Weights of a small GPT-style language model, trained from scratch on English Wikipedia.
Architecture: RMSNorm before each block, normalized queries and keys.
Each number is 128 + 24 x the weight over its row's rms, rounded and kept within 0 to 255. Layers, rows and columns count from 0. The size above them is the row's rms in percent of the matrix's.

# layer 6 MLP gate, 1344x512, rms 0.283, rows 919-925, columns 448-511
size [ 97 105  96 102 103  90  96]
[[130 105 133 112 137 144  85 127 149 112 121 129 136 134 145 126  98 147 108 107  94 128  65  67 120 134 130  83 106 147 133 130 108 154 110 118 149 150 163  98 134 147 105 122 142 133 121 143 160 135 109 155 144 109 107 151  89 122 160 133 125 155  90 119]
 [117 146  96 159 135 124  99  86 113 140 165 108 123 142 123 140  99 136  85 102 107 150  89 131 148 124  82 130 125 161 171 110  94 136 112 105 124 118 147 145 131 107 211 126  98 135 109 136 130 102  96 116 153 138 141 117 162 126  98 127 152 132  68 120]
 [183 148 100 132 121 148 149 126 152 131 122 151 120 109 164 128 148 140 148 145 177 106 120 113 147 160 155 121  99 143 107 121 143 163 158 124 129 146  79 165  91 155 140 165 112 112 148 122 116 129 131 132  81  82  91 137 112 152 153 117 116 126 115 131]
 [131 130 126 116 138 149 135 143 150 132 114 104 113 166 102  70  76 113 156 121 111 142  87 161 117 125 142 106 154 146 133 130 124  90 108 159 128 114 112 122 136 139  87 133 116 111 144 139 130 137 107 112  86 106 129 180 119 132 109 123  65 126 140 165]
 [124 127 151 124 109  82 145 107 114 108 179  99  97 124 101 154 113 125 157 108 144 103 146 169 121 128  94  53 163 117 135  91 143  86 107 134 163 123  60 122 131 154 110 100 136 175 118 103 165 120 149 129 118 110  81 114 121 115 102 138 133 139 133 131]
 [164 138  97 132 109 117 150  95 124 142 139 122 137 137 159 103 132 119 119 109 164 128  86 120 150 120 126 152 115 168 142 146 158 130 122 122 156  84 141 125 117 147 150  97 141 133 119 128 158 170  99 107 137 111 139 137 126 118 139 114 131 145 124 108]
 [119 135 142 127 127 160 156 117 140 105 123 122  67 133 100 126 140 118 136 129 116 164 149 126 104 134 155 110 148 130  96 132 125 134 117 146 182 125 119 140 140 163 124 105 114 101 114 143 149  95 106 129 109 122 132 155 128 152  71 114 113  88 120 133]]
# layer 6 MLP up, 1344x512, rms 0.303, rows 919-925, columns 448-511
size [ 94 103  98 101  98  98  98]
[[124  98 137 135 126  86 123 152  95 117 136  97 157 127 137 117 144 105 139 105 162 136  92 142 152 141 139 135 160 169 112 116 111 108 125 104 120  88 103 115 139  83 114 150 154 114 107 140 125 137 122 122 135 143 136 112 127 113 105 117 117 118 124 157]
 [161 155 131 204 127  78  94 154 128 105 104 150  81 127  96 150 115  98  97 159 101 161 130 160 129 140 133 147 152 123 120 148 125 127 143 166 151 130 130 114 139 122 139  82 103 148 129 113 161 140 117 154 171 121 133 145 110 128 141 147 132 128 127 124]
 [131 131 103 147 169 124 124 137 154 117 147  92 165 127 121 117  68 147 117  95 113 123 109 140 137 102  85 125 177 170 116 119 109 159 113 159 131 167 142 110  67  68 102 150 136 117 174  85 116 116 179 101 162 127 116 157  99 135 166 100  86 146 123 121]
 [160  80 140 122  94 129 175 131 124  84 140 107 121 128 119 136 123 119 166 111  96 143 177 128 109 126 152  85 130 110  95 138  76 130 125 103  88 124 163 102 153 111 143  91 144 119 120 129  82 107 151 170 158  75  84 108 126 100 157  89  96 123 123 123]
 [121  83 151 111 106 165 145 119 118 164 124  79 128 122 155 101  95 106 136 116 151 157 117  95 130 155 140 129 123 125 108  92 124 122 106 178 122 128 131 145 103 178 145 140  94 106 187 124 168 152 123  80 176 128 157 138 116 105 112 133  86  98 134 150]
 [147 159 141 141 131 111 155 123 157 125 133 145 117 120 133 114 117 103 136 108  92 113 128 144 128 133 124 124 155 149 123 130 158 138 169 136 137 109 135 125  80 136 180 153 150  97 113 168 126 136 126 105 149 155 139 126 137  96 113 143 150 163 122 146]
 [125  72 124 153 146 126 146 148 118 113 105 127  98 119 153 132 124 138  72 123 115 121 134 177 136 145 111 129 142  81  84 149  82 123 149 135  98 163 143 143 124 120 137 148 142 137 137 152 104 152 108 120  91 119 131 151 110 136  82 103 104 150 122 127]]
# layer 6 MLP down (transposed), 1344x512, rms 0.215, rows 919-925, columns 448-511
size [ 99 105  98 103 104  83 101]
[[112 136 149 116 137  94 157 129 128  77 109 129 182  89 101 107 114 128 143 139 139 138 144  55 156 172 146 123  99 126 124 127  92 171 115 120 134 110 109 133 164 155 120  95 152 138 120 122 138 169  97 157 147 128  84 197 112 167 126 133  92 163  73 122]
 [ 99 143 167 116 106 105 184 134 132 157 148  92 107  97 160 151 132 134 142 105 130 118  98 139 103 138 143 132 125 167 166 152 163 114 111 118 100 123 131 133 135 123 131 100 109 105 138 162  95 136  95 172 102 124 109 136  88 128 133 110 137 128 109 130]
 [127 109 145 109  91 147 117 116 152 123  93 124 154 121 118 130 157 147 138 162 125 132 100 128 137 156 117 119 114  81 127 126 172 134 154 162 166 125 140 121 108 132 161  91  71 188 106 138 122 115 130 178 143 155  93 153 102 139 127 125 110 128 148  95]
 [108 125 147  93  96 145 135 126 121 138 117 154 124 134 153 193 140 119 152 101 136 173 106 140 127 104 100 124 119  84 128 127  72 124 165  89 174 135 121 127 122 109 164 130 135 171 160  91 139  77 110  63 126 165 166  85 110 136 103 170 133 165 157 118]
 [141 153 127 143 128 129 151 130 119 134 127 112 163 122 114  67  67 113 131 119 117 138 111 138  79  93 148 159 160 145  96 127 131 103 116 111 114  61 135 166 129 143 166 138 140 102 152 140 161 100 153 134 131  93 138 105 120 145 150 111 118 157 135 141]
 [121 142 121 110 131 142  79 144 139 162 110  89 148 137 129 137 126 158 167 120  98  93 129 116 137 110  81  88 158 167  80 129 160 106 102 136 131 127 140  94 129 108 147 116 132 132 171 121  95 131  89 126  88 154 154 114  53 112 149 150 132 181 127  85]
 [127 155 148 123 117 146 152 132 106 109 139 112 128 145 184  95 117  98  85 111 114  89  90 149 127 152 147 130 118  65 133 106 158  74 167 100 122  91 124 174 111 140 104 107 135 164 112 119 165 141 129 128 124 126 109 145 194 118 100 139 183 144 151 128]]